python train.py --n_layer=9 --d_model=256 --n_head=6 --n_kv_head=2 --head_dim=32 --d_mlp=1024 --vocab_size=2048 --activation="squared_relu" --norm="layernorm" --norm_place="pre" --norm_eps=1e-05 --positions="learned" --qk_norm=false --attn_scale=0.177 --bias="all" --tie_embeddings=true --parallel_block=false --init="normal" --init_std_qkv=0.0413 --init_std_o=0.0513 --init_std_up=0.0591 --init_std_down=0.0591 --optimizer="soap_variant" --lr=0.00976 --lr_mult_up=1.01 --lr_head=0.00703 --grad_clip=1.0 --warmup_steps=200 --schedule="wsd" --decay_fraction=1.0 --decay_shape="exp" --final_lr_fraction=0.0 --batch_tokens=65536 --seq_len=2048 --doc_mask=true --train_tokens=321100000 --steps=4900 --dataset="wikipedia_en"
Each number is 128 + 24 x the weight over its row's rms, rounded and kept within 0 to 255. Layers, rows and columns count from 0. Numbers have three digits each. The size before them is the row's rms in percent of the matrix's.

# layer 5 attention value, 64x256, rms 0.0412, rows 26-31, columns 128-255
117:141103106171132127076126094106092129119103118168127076084166146146123155111137114122118088085099136145136094150105132078106112137120129120132108131133119139166120108176138116157116148151085077115143129108101137139129101127098147148136101095136133080138110099096132089156114127172137096157141122113141139134113109122058124173122077115138100137131136130109128151136103140145137141096105
111:114146135121158135140122146137141135126136161093160119150141141127112162106111106111148127146114132147119101131150090132163121097091166187083100125144143147148111112115152113141118176149129129147134131101124139133161108179132161155158130156120154116077132094110159161192100111151124088142106103144115134129121165141126070144083157117155136119081145144135157109155113102111096103111147
112:169151101104155107126129157122185102123122104147112135119155067133121121131124129163139132141116074159148087142115087132107084113111128097111118158132097144119103161119110131112101099131093144130090127148145121110091159164142117102152154135133151147169101158167160108114149126120126126148137073164135109114079149145124113133130114146123125099156130081148107102089132150135168149142153
111:112122105122138097170138137171114089111109129112150137144155149121125114135096091146197100125143119148149117114114111093158133102126115157091139146098076117155125113129140146139129158146128080126079150097075086155161118175122122126160155143134135124106148149183093170164094126164119151082150097165144133129163130129122161131132120151117071167109098159117120109137133126135069128141122
116:134149141114141098125106157121195138146166164157144157124152200159135091134148128142109185141121106152132120101129154104119120161129090154168080125141085124113095150127121120111090126169136164112121118136188107102134123083139180172086184139104114095130172134145110088126126123112098141145094115151076144129119123118118122106110117089143158139143089144160142093117093157087115116134115
106:142138165161068126067170133161198109136125070090120116130099145067118178126094138080136145130122132139146125128116086150118149132113118137150125143116069157123164123127156145173120152124131122116122111119099147141129134177158119098158136123146141168128135157134101099160146150144105114112127147078112172143138101116130141153097119097126160124150087109125174160146114102145112144099127
# layer 5 attention output (transposed), 192x256, rms 0.0513, rows 26-31,58-63,90-95, columns 128-255
070:080138129119137133138171116111139097134162144110152114159117130104131159107172108119100146130138141152106130142149125155140098100155137145157100079157110130165166166087096075140122114152169168130156171111125122118108159128129096161133118151078087151129146102129156104106146133141139111144169123120170160150159094137126133138128085123113108137128114163155147163154159109131099137158143
091:126124144134129165157137142133106121133105151106122156129130118122149089088117137115089101071157140094128160127080159136138133142113130091157092105144104123111176184129129149153141139117177113093118111135114109142127127101108136123175093108092131078149120163195139130115130128145156155152157132150154140100124148134136097155170073115151137167149144093101149150128103171131086134119120
088:118137138134098160116168165093158107136175131154115124145080168102147097115120098143095090117115089163106137145139171098146140126166151108141125106116116078123121126101171098152150120130155120133176194122122165126114096156122140117187126084093142097078127126131112159141124087129134124106096112146111178162164117085095108123134096116159126152116131136121148124088142166134116117106098
086:121126138153122133126158111097147149125128165116119123102148166111112142102141146092119125176144176120108124086099136115047146099125141113148144139127157168107106163073092175113139145142127167156139103126191124102116117131150063172116147132077095155149168127142118138161153121092111087124125097123139150113096110124125156123135137116145107107082167126132128096169148123139139144094148
107:114099115156149173135127130116161104111148139128116135112135079117136148061100151129132161145150140109173103117111112116175094139122127097159156075130170090131167136108098123082125096112131169095102146150087168142114143164104116160142124139120128163147113122089155111107098148165120142146182129119148138135147143138118142164120102110157120106154163139089097138140130131154160091109153
097:120139132127198144124081105153107184094071142149122147109155102131130150175141140119062127137189164101122124139125111156167139134137121124140112147118146116133116092120133115098128096164134116140148151163141142129122098119145144145101116114146123151149103147151134095098142170152134125116107084134106111112103135135147107100090179187151098122087124176160094138116156103105133139099144
091:153121164117142095164112156143131166128084166140126157107154136140091118129108150145126145169134110133128126113160108143141148115126153122076096161175133156116133129142148131160089167100136151081163094135142130102108093163137115102124100130130124126116174133121099122149151146137146131144133142147078107128122155063154114132105133140073169146115140126135104117099120108121099128106101
089:122144098085114142117103125192088133114139122096125143110108105124136117112149116126118095153141135131133115137135106107125118177117095129119116157133107149148115081133169106140079102094141140084119133133114122155155128116088124137127116152149109166158144151140138121062108154076120081078116084137165115128095110109140133103139131129127120109100085090129107130122106135106182129165122
087:136097116133143139072138106132119135133078126059126170125135125138149156116117118148146119157118125118140152099167116067103099162125114137154112078169104116155138108120137151079085096100130141129125130179083120138114104112105132115133145179151111137137116132104154157102109134073110080100110137104144134142138111123100160100148138120134136117136131105111146120161126077129137065111130
095:173130091124107102112141118128148112116116114171074119152130145131140128146135129086103121126137125106143136093151106134166091132147157136157129142115105162136148096131143121104141119133090151144170131098146083166170088089126088125122104128094100120123133150100097106138117145110125121147119145140109092141128140131139101140107185125174149109142135138139135174127095127096140136160152
090:170175109094145136122107105078152132100151074131115138161144116118158069127151127121122134181113117098146125135104151133129123119139123132138104178128130146124149127139158153152099157114156118127137175072137159097121114130147116157173110135125142124155113108135132122133167125122183135113083115122113104053139084101141148165122127132140117132128127140111138133128115149128096131149075
084:095160126156103082144126134122110122130126153135145137160149158141137152115130118074117123153121114107128131124147046120118086124133141148092130154108109095119189143113126154122124137108159137135116104123145115142124131120181101140089095149112132108165117116132121138143105145106126127138166120140168147092146176101139145154132120141112152138098162141134145132162143122160070104133095
138:173168129157085109130119093146158129119123117126081131158105130138189095155104130141147119146156155142128132103132170139123131145123155137111121109107145082122142115105085111128145125170108094171112110129136142107148127110114053119116177118094085138090114072107126131138106104176103097154150117146132148104133150140152135177116128154090190122112106080115124113161112141120132145138091
123:134154158156133130069158141138147139105188139123116120107148159145165124123128125158086140135111138171100125111121114088141137119123169126124146118116121114150161114128109176103147140090044112151115128157134110128113150151170086123078165134149141147140149100125090176098134062126151122100120145141144127127108096113104109112158178138096137093141114125153148149145111132112125124109170
124:134119093130073162150167098117120110120133129117134173178125096115107112152098145087153105119201096146115112070121132103134084116148124135159162125160132111105126136105128158154147142188120120147170118093126165120143092110136110138139107124142142139149160125123149182143142197134093138126060144146124146119134118128116124140136148127132139154128129117178089140133172172109153147131116
119:135135125106124186101143137116137138155062200136175079128131119065112158101132127158141109150102122120084172148124143150123151151144170127116130138162157125159125150087099137122084123134149105114080117134143150150154130188160139119102130135117143139094148141100139078115177135138144123075110110116173184156101093150115110122143111139132118111140129140157128101133128127119137099095135
111:125091122169153145154154111100155120146161096113106112125119110112074127117132134116109144136128155115063132107113110130114167118169136118137145100153138173126125166109165118134125135111145145092124076132089111110120148113097130109144106124157117148109134114129108142123181140154138141176143200138127117130146187128143113136135109128118085145143107141084129175110145133142122135109156
116:160083131181115167108153128105170131137108147139097123117149139108108119103112122164174179142106181115112124136132103110136139073103166140165111161144110145108094151128068121140091152129084083103126144121079131148130160123119169143136129108081127088164158146099157147139137134146135127120116080156094093140129128133124125106165134114102133162143168121126111142161107141135148173125124
# layer 5 attention query, 192x256, rms 0.0412, rows 96-117,128-148,160-180, columns 128-255
085:155127102148168130169144130144144156103104120090126132123125126157145126113171117159141078172094135122171132092114112133130131145147111134125126094115130107126152127132121133113117081117093155147145103152139119150153154141130128121096119183139109099085135140094120155103060112138137100150140114120117140125142135112091144139114110160105141130163132090152160091119165108130101099109079
075:117165143131133123125143186128148120113166142116135113139082128149133144132145151125163098153125102147139123140090133117112108167125112101108131107121163141122125102126127107124151125107100111103092143096126105115103110117117148087122149124121104172126137116091116110127154159108098132134153128135117115121138113133153141128149141077135123134134118157140122182119119128129116163140193
087:174194153121109153139140131138168154097110172113188123149108124169081092117098089120117150158132101168070112139125091105106116161112127149133109142130134139132122175121102107117125141128117143081084130166115126133122127134124113121133128117170132141075103103113098124109117136105147190139170156128143107122139141122172116118173143106119133155129143140136121121102121110123114075123154
082:155131157106097130159128195138125161112086099121128091093138153116062120144141120148170173174156135128178133104119126124109159126065151151154117143124125078103105099159161135134132110135121134152154080114134083148151113137132153137107094178152140154089154167088127112130139122127108109107141116136089128140155124124132126159114132090160132058120123104124149113151138076127140111105136
081:130097114131121116103118123139138137137113141142113095170108099126130147143108097173136106148119117125131112107158113095166127094102133095090081150129110155133101136119066110107127108085151095118131155137145152077112150156107122122128147143152126165134162115096143125115116145165105111101172133153130142115143118142156178150147083150114161171137177157087125158150174115124126138138145
080:144119149125090116120106129079147125111133121137112133121137075107152089176060170151143122162161107113131106124108131094161123149127095132142127158145142119147100156086144116176148165126154150149111175137132154130129105119078166122164107127130132097122117095176123129112145133174134103155146089141161176126090098158115130096117131139169176159104140135152081096138153127076120109151116
079:123186112144164132114127119139126181109116135085151129152146126128127140127159148093122137101130117100112107121107162132097092132133108105177147090101109120090125129144138113166135160149098132137135119150118077128136102132143152114124136077135126115130127181125183144118098151114126138136071133107125118131121121092100134126142188152113116099124115133175117115107111152159137174110134
075:121112091105131109133095111130125139146143106115130149087136111104149122085155122113195126112161089112137124186110178129093155121095114169132099160119128112088164139126150145114102158151133130110094097119103124150097127119129152152098099138116104078127103139130133122155144129114132108172124119127100099093138094141125146116156153143150151106137131103124135136127138153145160121133137
077:083121133156118085110118142143140172132130122102139109144080187132102175124105163156109116154159157114131147131133116130135130108115141110113135141123107150151124110110112144192142141162139114107133096130117184108123141108118091094123116159130130158108157123158111165107119126144121108099087138109083124132116142099139148169086156158142092115091155128145129147136096159121158139154140
075:130148156138111186108108124106104082124142183114156116143140184115130145144145143117128130140118162151133146114087119158122112137143119153169132098121151130168145130118107133113124101176148128129077110129162136164071132174163123144156122141103131149141143083098113135106155111147166117106124139135091144077136166123145166125121127146117133142120102120177089156184112140136091082108118
073:125068127155127143158077071139138103107161110147147138152169137111115166141139107149128135136137131111141130141112136135116093114170150138123146114134122148097141114157101174090124128154187117131121165109200126152138171097164123097128130121100123138111141143118126131119117144091138123139088169147092157138130127137115131172091170133146119135093121117141124154111133134157112111117136
087:109132118118128140170151115145134134144114113103109139115135142132137100130143106127140112108092145142124126116136116148151113114120111127145128141159151145111150158125154156154135108101087149146151118097108149177150130115162163124119087111107171079144093176109071149170165159105152140082106079128141136135118122165116144129125135103114160147115147105155103159129128083131126135150134
081:095164128132164099145124167113146140077149087161097131168118118116117173099121155088137152166136153146147090117092115123144129142151097126152142087166126141108122135167148108158080136115099129122099116174125139161129095131125106169142117146148120138075147111109127127109136193118108151143143155162099117105151128128134120152110178136065136128128141093111164168078062104133143149136167
082:148088122150181149140178146152110156122125111129121161104129092121133119090104151110139131142146089108141168153100132107108106090164124122155109123095176110116113128162136114140123134169102112127106143138175100119101102153110147122118144101147107108142133114122119130116089105077132120137162142151131123146129149121145096080127164160121094111104150099142131120143082108128116139131145
075:118123093121126170127107098090114133125150085127090132151138076142105101115111117080145141098134131089156115157137095085096086128138121110111151106145176127092129137152161158136147118134138147140121135124146103101136102137132122139116162101117119126127098128114161121136142111105088132190113125128139102132129100129123146126113114115159166137120150108149108115145100156149123082130134
074:083118143132087179148122102136136123159164159171132137175150102148096114132092143102132103135161123114115120161132093126121184139121100106147106118136123112138106103133114132137080123081126139121171105120137205127117123135131133109158107135132116171110171087133101154134136122127121101170146159086116093154138105149096106121124134149123148139138124125108180151128119151103155092121080
088:130125104142071128141183111101157123122088147134146153121100116107151153115139149125124137139159162138113137117115103113156114101151127126127155137144177116091098139076106125168099156172153113128135127107127179136169125160139173131132153153124122105139190112111096123150145133143102140095101085137128125131099154113151161141110122131122146167115134120138106125130157095147129131128136
083:158148166140129068151152111132099135116144118110128163154095087117114075110154126112137123111146148170135119124131070096160083123133094143141091124127151123106097072108119137173138156119140153100138151127121147133146139095122138153162123112125160145147129136120110147112129149129120169136150103120112149118129182134147140107096118120125132132159103107146122152143133155130124142130132
086:097138142142118156152146105126136170106135167134118118158071140084104157138146130106129164123136142210162142124095128095170122155119134113119145124112129077136129132097152157148134146120124113117145130117108114117123124163165115153119127119157127106125149056168120150101075150137117141144144136105131104092114118101127133139117152085127130095091161140138091141154117134131092103121132
081:088137138096141089149098143101102157163128137147122149129113116153108116069129140151165137168121151118132144150137128152148118088122110116095133176138132157118108115124085111130129134132119114127122133124105112133136120084127153158109127185152140188121111135114126113125086106123123124093115150115106100129135101130122164156085125076135145162122103139179147145100163089140148151134130
082:097085119140118128126143113133118127098161103113124126151127152112134141117135144124122112178118162139188150101146156076200112102142159122087110145130098115139144142148143144183145128077130156095112142088124141110106108128168141143128131171130121136106146077210111129146134135127100116095125158118134117145079123149173101152105147103145084106126137131091080148120190149125089131107117
076:129072144123154158109159176098150147172155131078104120125141152120108100098121089130155110129122142107129150151079133083114102096111138164126122128149114105144084113134127124102123099155088117136108111103092132155138155080146181093120101132143168130105140109103103125131104131131111143128141167132120102134126129122120118091116105115094160121141141111140136147150181132110172149145148
091:145137113150119164142140152137145110127115061127123110129119110095154135115136119141126115183107118145106115114148141115129147129111112132151122099102152068122136128114183156120137072130085134123100108176108142143125134086103109169091123161164157102154140145142181114131101170105095166100130152080106143177165117117142150111143125134126137091143115124118096093110121124154121093132118
096:075108100127140125140129126081119108104127120152129112113126134107122117142154124132149139143106150125091120139108192142122114123136125141113122076125113099153131077097146112131117114150090090150123164108144168128151092109111124096128144133125098102068111118107117099166117129166106119132134135131136124133124132106160138131115138091104117125175129089146102147107161158147151191141156
083:126157135123094149143081118088105136122142138141128105112119122157090164106148133116105159146177171144093140089149107135143125166137107122061122112146142126110148138143146132180121183119131106120103100118142155155156072156124132107137134143137151111118131109129111138148101141153124148113151171112093145114116198132134112146119130080078064173136148110128083125152047135082127133138144
100:150137168110106119145159184147132132094123126168106116100200130124133122128104111162135152151176128172086104128123149134136159135103121130114136144144114129083114106113132112122129067142104112171112142142142116164118111102154129128152102070143137161104128136111169123114107143143109122095142132140108160121140125166153105104135140117129152075152124096150130106130168165136153096148105
121:133075151133121103140121121125163134132135110126123132151139160135114094098098115111146115120124156136164160163083069074139108120094124135079082128129128133165153129120098126108166114135154087111170174108155120108130122133143166085103123120126129106103157131137080161138101133149119132112173133141164130111134083126143123106152136098096168125130136136140125128180186175108150169149151
088:089095122160124149147148144095137137098126113124118114108143141125141158115140180090149128175116149151149113109113148123170114132142137126111116178130097103112081098128147108141090088156101118096148161110184141123101158116134114154085098159147154162156132108161119152104143126118140086120123117112118168125155112110143163119152138132126131167120132119107157168143169175098135128173130
099:104158137097088142133102131110114148104126124112127138076137138139111140152170134113164177105091198172099134124139144107148120170101120110126117101095111075119154144128149133182149130161148156134087127157105135148117138150152151133133116136164157098119076121093112139141117136132141155128137125092085146128123172092155127151148126110078131149114135138149105100137105109119080133135099
093:116095142166099141159112101132129155162073176084151130127128184116087116118111130084168157085137083111111137114118087112131115142153107155118145137095158153097164118104085160115141147111130149108150134115074095110136122121117136120117099144123131141194130145156155158130167129135099136133106110142132142107137113142102127136156149135171141119102177142115127134141126099131105114139173
112:121109122105143104106074105129117135094113122103145138149109138112092126104140215121145150102133123100130170141098129108082148114167116100119130149091100161122062114128131134154101151151127110131145192135120161120132099115145102130125163139139157116089163123112156145137150123143079100146075127123122119097085139116138155161096179158162083136098153156143128144122142159113181169165130
097:162142146144134083138140100116079152139129147150146111132160138105176154124122130148182105175164115147140104137117142143130124106139183163122156120134153121116109110090091164119064119097134102152100083122144136123143162099141145100097112149130132182124135102102085150085149071134130183113169111117115160125151111129127185127113155155146135115152117114118150149148143160150106103137137
098:138144110148149146118148142116131104141133103117146080131126125139090135124152152116106141134152132120123135088115138138145160145181143135154159101130115158110139102112134137099130089157116136111187178124102139135155120096121138122147113121144080153124128145115193126142155178117142125108163126175140104125131166136126116113119119105124181142158134115148092144130165125149142126134135
098:120109125107133122133109155150107165155154118128121105109180138110121153142183095178121115130123145119173175184130133137150162135118154101151154118127095167153109115140142086102119099136144079149149182120111108160134140124128124119103135119104153106090126118135143092134150139114150089135151127143101143122132124128084162180115105136109138118144116093108119111121120089146134081130109
116:132113136123129126171143105096115100124142092196118118119117120117136117097133125127172127179128144180123118137093138117161079116150126134094127146086155130142119126184138124183114156127105097120089093141168153115136172106164151156113125112116136147110118115087131138083134100127108148130188124128087133168133124149150131142145135124063066130137126112100140180141148121123112115145141
110:147108146101152144108164091118152135109159114139127109135148130110152117096137095106112124202091114137122139091125131151120104131134124112128086138100120105181154108170165117126134131127118109141115131139167167102125123108118135135132150129125131143137128156175104125139098157087186119115124133101098114121111166105132133117135145159088094130176122116070128111103140148097096161097120
098:145137141112119124121102125125090119115145110135145095107103141132124137082128188140113151120149126104108137124153150138077133120123138139142133107112097149155095124128162171117148142100134106136152141146146132112120063063110096151131106148085117143165106142187176145150177122091155143138109149137160152137104136126144149136143147122136110136154145101107153134112143139084127176148125
111:106121157148139150170162163127131083097137120178134153127166134125139137154113158110091091162127160141124106095110138137170131130112117115127145112175091060110140102133150124111114107126132109107087102182134182165110159102153157137147110147114084183121118161111136121117127115126112103154155118120165130133155137128122123086106133109134154157159092140090120115149145124117103149095111
119:116137136144134119084139100111115123087095170115147123112130123112140137166158147121116133185140170088099118108104167157109159131149116098158160118140123153126089104104143120129086118189130131120111132128121199170140133167139123115108156134136108154142109090128113104126153126172111091133107109116130121113115186098121150164116130126132146191125120146184118112067106108133129114118100
128:130131141128140122159146145162113095166139107157130163172090135150133114091056123108113120138142116133173115128106112084150109068115134124114091166161151141163137167139107157124161164103137165078135103114168126111124147127107119098137085113150150148160151119165122129120098118102132151119144109133124105174108109106130088118131135105093130141094129168125142164171100131124135154143134
096:128164120144088155150136076131104171089079169120115092127058133144102132167150146108129184141134118145124128102168135119111167171132165133147152113069152107122152121087151139192144126115114106121158130147126125101155089172169145099127170140106095135122118134127118136119106132150133140144148143119122105107139142133113127165113147114125119110122139061120136166100119096131109066131159
106:094160120113119135074100098129135140104140180141120114075156165118108123136146142112104167093151151129100169121093123124117143167090138149140172122115108148128123119105156131137157076178094144135092168139108130159138085121067136111120152127148116127099096126124124139145140148113129100120106174156142134135083187138168179136097127093140130147171145114107117123072147129136164114148097
116:139089124143149139158171129130143114147156088138148151149116089123147158081109099132154076138111159141157135122147122114172101082157105097100124161130132105155121175130152155116115197087146120089086095096138154149114140135150144129082143174087184120128144095143131100125130128113118130107102122128155125190152064124152095102144107116074098103127124185134123128148133139119113151114118
100:140110123168116135114145127122117139104102133102145128127131091127181132144142127127133153114123129165125097065160183118117165157138154133097115112108171105137145085143119095109114081119087136140169154160116108168159109155086134091129109125126120131097136118099159109182106155167135140137103122120190179125091139119143091144136081136092123116119115138143118128186101109113116159098116
094:133137111116113134138144166096082113101128127152109135128121155129146133139136129109142148121135143159138160123092098137124160163127138129136123146140149165157098131146108160128110114176115128141102158105138110104106131088123174138119141119108137112125113169152102146106178108063134140150183155139111172094104112172176126124094138114142134117092129132146085151129137125109093130148135
094:148171143111084129183103142141187140135118155112133110104086123163092126087114099125128105128140161125121122148114126161109094122164132169122071084131129159143139135102170118141155149126095126100116080177087093154132167156134118143146137143152120133139121119137126150149152126131106138106165148170171121124138115098148107171108106112117135120127112155152106136120119094103141104102154
094:110166173158168126169152135099115153136096130142119112126159121101068103114121121150109116148140105119159108117141175125139146108107132101126141151115128122090088121155186125142111164126097153133128099129139130092158151093174127115131087126143094170071130124093126140156114132105116177088130150123114116115103165156134144128100117102147115092150145118129188137136139140146155117128152
088:156097137149142153102100144118116118125116133131151154148112120102109151139132075169145142143128157116123128132149171103144159108125185147110115113126157184131096134077077130099099120126123095123139118114132107148132140102117112148083129119138116106143099093134129133111141106185127117127174141128126137076142118177139137141142108138178095142120124133108128136170187155116128101119155
108:126080106109085148110094149125106082121140073183117137152117093078145097157101164125135087125110114125106148122097161102126148138151106155105149133121130130131071178158143104160132146150132144119102157131137189144114108100116099108171119109153141112178117112135166124110105157157113106116074110153145192140113114152128112062139095150129132168157124124116136145173120112145147112143090
099:137136152115137161099160136120101146121197116058141151152157162127117152120115111157110100082096146124160131144147096136156116166136145125155094125108104092112153158121088139145112122121119122121110154131170158087134150158112154123081113079124153096121094164155115169135146145176101126125132127149085102176162171115149117132133114104142118093145126078123152095158119136094134127117147
095:123166100129147118153198104153170116152067137156071144102112136128162123132127158108106118121136101149151149111140144135084122142076081127118118125138114124127124117110141111086117135121111117111138166101060160110098106075087147133121125158098114122149125125137121123158128164091129141107107085130123127105138170169156104114130136138169168147106144126169121172129135141105112106167133
089:130114127107082134115104088158133108097199133135146094125130172148127120127103156125126126085133117111127109105112109101094090109120129095092110171143096111122143155118123117139141185130118141125133111088150137102155090135110147105085097155155146134118128112183090124087117139140118123126110130115126105148076131091134142164073128110166113122137115128162161133092094154131124138133097
096:108117137147153163134113123078154097118139100130158122131131154132144125142144141104113171117120135124139166119106108133124138147143122126103153113129109159118131122136061100142147148139147136132142125155154126127147128135157081135144146122128120150078159086163154139136136105117189135104111146142112143139102144110124121121137137134137113094131087155142083126093067134105092129111149
107:136080118109141151138140130134153135121140103136160105093144122103137144161139147116132163116157080117148123138113117098137076111155102168135128128113143162102156136121128148081161103103108107106145105131138154109134134142141172132122136120145120177112149119113154156086114169086081123141132176135098107104168159157113151145150152119144130182141154102156137207136128169152113120119119
101:090168120112126121156122178120126103103152102122086128135148121087116108130121128116154145123110173112117157128113113130117135131131119083121119145157145159137139118172111151123122111097145135147120149145148103104122131159143094131129105127102097158123084147122133137127165156123122115118149088097107095100112201102107162135145143083064172080112128104140141108128136065152156169101098
097:115102120150161119157168116158124133125137123143116116169143146131155153099169112094149101131140180130148072119111168111139125143133127091103136110112142149091123161173111130127132091186089111125129089121121163169120109072089138141115115137094121118110157133087091143116146154076125114134119142112151128169178145128122144128107167144061137079108128140082115133138083160121154135108128
093:093115168139117129105149135153115086081135123128154148121162144142131125143099160101121136120155132143127143145097095140114126155128085128117067135112131126112144069147155109118122100096120123102111146154144143136130135111092081103133137117139126124111161116130145090101115154078077124149168138117138108194141141114129113123111111117102120095096160140125126158113132144129125162087143
115:142117095111095138129114132068117115139137093169122147113103128081101128174135126124137095120120126139162121158149139121098117155171129143129128097120121172124101140179182119129155139120146138128121099138141137128098129089117138160142111103132134093162081127154142144128166102130106158124073145116154144111103101121134117134142125144126168094171118120102122102151171154172121118135093
092:134151184158110127163159166128144147155156146164134102123160134134149127135093128184134101120124182151164111137137173141113175145134124165119120147137158097101114148126141123111088159131173140124147103157136135132115110153122116140159101093148111178105131132169119124111107123142128116090168089095148170133104112101058133118128113148146147144142118123113192103145093123111122143142115
093:112134109168085109087180110123172120118101136114136185149110115092124156123152127168098159183125126114138152128130142115181148125142140073147115119120119132100130143145148142109117103192129109167121120113139151096089108194118127104147136168143147104105126139121133142150137195110114134102089115109114124158148148123124137118149109151067120151122143124146120135137151098159139107134148
093:135163134148133076159132109109087117146144113122112097168128117115063122106118128142143125131149164166165111130124119109141154135089087136157145159100130142115096132150105168171141138151121097118131131110144117117121163139115161121120112136137096109152089137116163139131120117163148112102141140098102134118131143171133106099118123070092146145103058123157120129133165115113109163124093
094:120112157138139155110136111155105133122151122132109152132093133094182147149169152075155122141124166141159111122150119126098137123125100112107150139132127132106084105093130166123083150123106151160110156099149097097137098145082108118138129111116119149104134102138121112102092134115062131154126082125121097120119093143154115147124121106124118154090118179129131146142139125143088118116164
108:114149155108171092141133106112124115182132139136114147115088135113108094111174126117114145119139154127164125155152184134141127091128109157097126124134118146094143148161100130099132102167158117093121156162153114146125135092059168152129066141162157100151094121115113102154117092155109118156118195090133117145150099120145115113149150117119156178118109145142095100143134131141146138135147
090:126123136134133094105108129107108136111158094139151124143064163126101138114136132139149128192140103146178127108105154123184090100145121119141162129128110118157095127136121144096135156138117136107105118121168157139106105161120134112103153150156164067105148135196090166145106129132080104085118111160148119173108136144118159141108122083138074118124093125153141134129138116127095121143130
# layer 5 attention key, 64x256, rms 0.0415, rows 32-52, columns 128-255
090:131074135146136126148141141142146128113106095084126135126118129161177168130138124105153122154124113151127145080111134119133131176124123145111119089146127082105133081136125159125145055113072106183147129143141138171118195138115124133112123154147113150105099134078123129167092132145148135130097092086145142117129129100102113100096139145113102124132161124156127111147146087101127117145105
082:115142149115112107142122175109108101092080123170094105104117165115125139144134112089116116120113139164145125132108102177085152150125127148109156101143153113155131145136099141123116097166089114118154152100139123037173093065136153115120140154126090154134113155115123115149132125105131145143169158138104171097139121110136145072126133077114167090106137146149107169133136109153134106123152
094:148162191102123130186103146177189113126095170121164106089107147168085143098105101160154148178100108117127141113078139128116140122150163158111114108126147139143111125127150116193129142145141129078080121160097140116125115163094132108141157110119116145114139144154078117166150128134167143111177135122154140118161140103150118179135126107118132136122118138091120155118127090130117122125154
089:139109178117156144132152147141149118145106088152140106113117129135119114142156077161085116124116118155147156121148148114129140150108124142141123136104153112104159138187135141130125089099065166108146086130115073104132147134170124140114079108147138137079144182127126130150098121086120169145176124155121106129097116116141115137083111106132104075159095058092154121104148140150147115142127
094:109123099125117156103134111105121094120143146126129132132130122070101133135138060156115142075096154140105140135142130096138119113111161109131129136143109151127115111102089126134080079105123097138105167144157130105141146126103117109114134162151115118125135101123097121143138138186150091133120153128129091075133107156166122133082127166122141142138170132079131180131162169140165101135126
081:165100148101109142113105119120119144138103084151122132113137092112167156176124124105134103155149097112114129147093171133118133131138139123108116190132121128128110175102121120170121117171135151144137158122099138138162111124088117130126108143168151101191096138149156158083122122174142123111120094137108134137105089126070123105130113129111155178134121113124126088173169117116131097130125
088:116135159133119120146125140117135149082180112123131156117112140085100143150166151116143133111090136112183121093124137106130135158108136125116170097106122109092141120172157108184151171117139150120114114128156157127107115130183149121091153103123132101133118137171114159170105146145116136115087103107093145142120136134122106135143130101103100119134132135124132121127124139123143163116136
086:135142098115156109131154148139182133147131149133139125130099125108156140078155169115158139110133119111121108141091125107120152128101125142119126143115138142128107137095127111137075173107136106131109158139054120128071153120133162121137068162102071081125112124090081169113166159103116150123121131151148163092141099185164122126148112149200174135106120114139113155127168152091104085126113
100:117145147124111132114079148131119155141105115153141143116119187128148132155124137133128086102159128113114132132124153123119099152123154120073129154110092151142114139157119141166147186174123121093088142122166116129131114087104117103164103153113120163131128163158130131098127153128137121122124109127117106115076098140143123170096144160179137126120115103123133121141150134143163136121130
085:130132128137151170074098141143098060130140135094180105159151148144131154171155142116130149120129077158133157149132158157121140150136151139120158130112119160119161152108077128114131102136124120129124089118117105161153142106132127166127122118150161125121149118134175154115168083146143139090150110162115161107134120164135119139121133141155144118092064144155118101138082147133087090103136
081:124114103115131172129106112126109102158121138126159108104183129150125115127135123127122171120170139124124106099137128133106090096175144176134167087142110173110153105122129114088145088150105137137153130148146131112076166104155121127135138141123125154103133142088160138094147144086123100118130115129143143101148111158105146142131156125161139140115133125185092142167100180166165163131126
084:104110094105145138164134131145126155155151108082082115147125114062078127163159120140172155109141153147164157129112127098152110151148125092137103163161155173150111131145144153122117107097100117146115138111097121167100117132149116151105141127112140065157106123075087160099158188137126143148150125132145116122127124131129094154130123120110154135131150109106132142125146029146167143126120
083:115118123128144124148166162141162078091151061139112126170134121115133159120179123100142130172129109136132087123117120107147133139160138095118164126130140171072143115173087116123110093154088151124140090168117166194158120070113116152132153147114132140125163085111113170116119146115086145130153099088124125145141121113121152112094128131071147119106103108093144122119139155130139147140107
089:099117166155134135144136147100125107102138150140091164100089118080153144108089170084164145155165154128119156127104135119115137127167097114161107096122120128119083074158127099138142115163102088113115164120112168149128138101134106126134170126154136169131085117120135130080116145103095157165094157163141118175156122114174110108090154149127110130108103108132103146112162137085146164085114
086:093127111121088138156115148083141095125156124178092141131086132131106160103131144124131126159154126109162097144108126104098089122152157148124137107154147154093096137158154142171169140129147123140121143098112113110096146142115126092124150165122108145120110089115155139128156139118106156141104136139130123108139169133135116139131135115115146096168149138145126120123169171147119105085133
087:088088130120078153145115153125131132140115140167106088128153119121134101133110127154140136165141142145169117129151118163120131157130133125157108157153140110132142127153120156103067128146118128163147089156087192189124154131147098163104128160141102162111145108141105140097129064154123146104118089113139130132116081111110135093126116125146138112163100144153150127159138183089165095130078
095:124168102116121091093147161123130139128060130114124125100150149111113127154177090140099175147150172138100139136108161160146144137100157117158136138132124142135094131128149127153135094215148127181119097121132117131139120162114085120126105129126148113133081130115123098121178136136134134076086103137124139130119120090127178171139130143139145113112135101184112087114115081166153095113118
091:138146160167121077136163126120088111119126141069176126160106135119151108137098131156167122138130150152132141120115119100146073145096118131160135173122126096133062118127101181171121123143160143114144146153162166125131183117144122134131133134166135140145105125151122137097130091177122123138132105110108142133136133131144145125081119094128159134088103139130124142126172119093120166143106
084:133132138130159142135107101148149147108120135138131131133106155138132172152181159116139164143110132167141138141118147151151126124114122124130195181120100095082128108080147148107116108123135113107139149132126117115162090156099123113137107105139097133147099144141150129147087115129065106146142110134099141053140120106125140159132166053150112128080155164145140125145106113144091089167145
089:096151155088114063170120125116136130143165132168092150112138142122123093093183114111086161119116136142141118155140127105125117117094127172095145124102131163120156120196124116119165090100158134121114147131150092113129168097103143133120073160184142119098107146115121073158094124145123145102166182096122078122113122122162139095119140110114120130137124149123127125101135096159149103147139
085:136123110151126111079135116106143123126171125097124115155153155113129155139142122097159163185122143144158151104165106120186108085144158101129127155134150119157097114129115123143138115128126151133137133131130134184149163169119106134102130113115166126117143111182135175112175125145088119136089144135159113127090143094117164181112124105155092130122107145132091121121143133130100106123147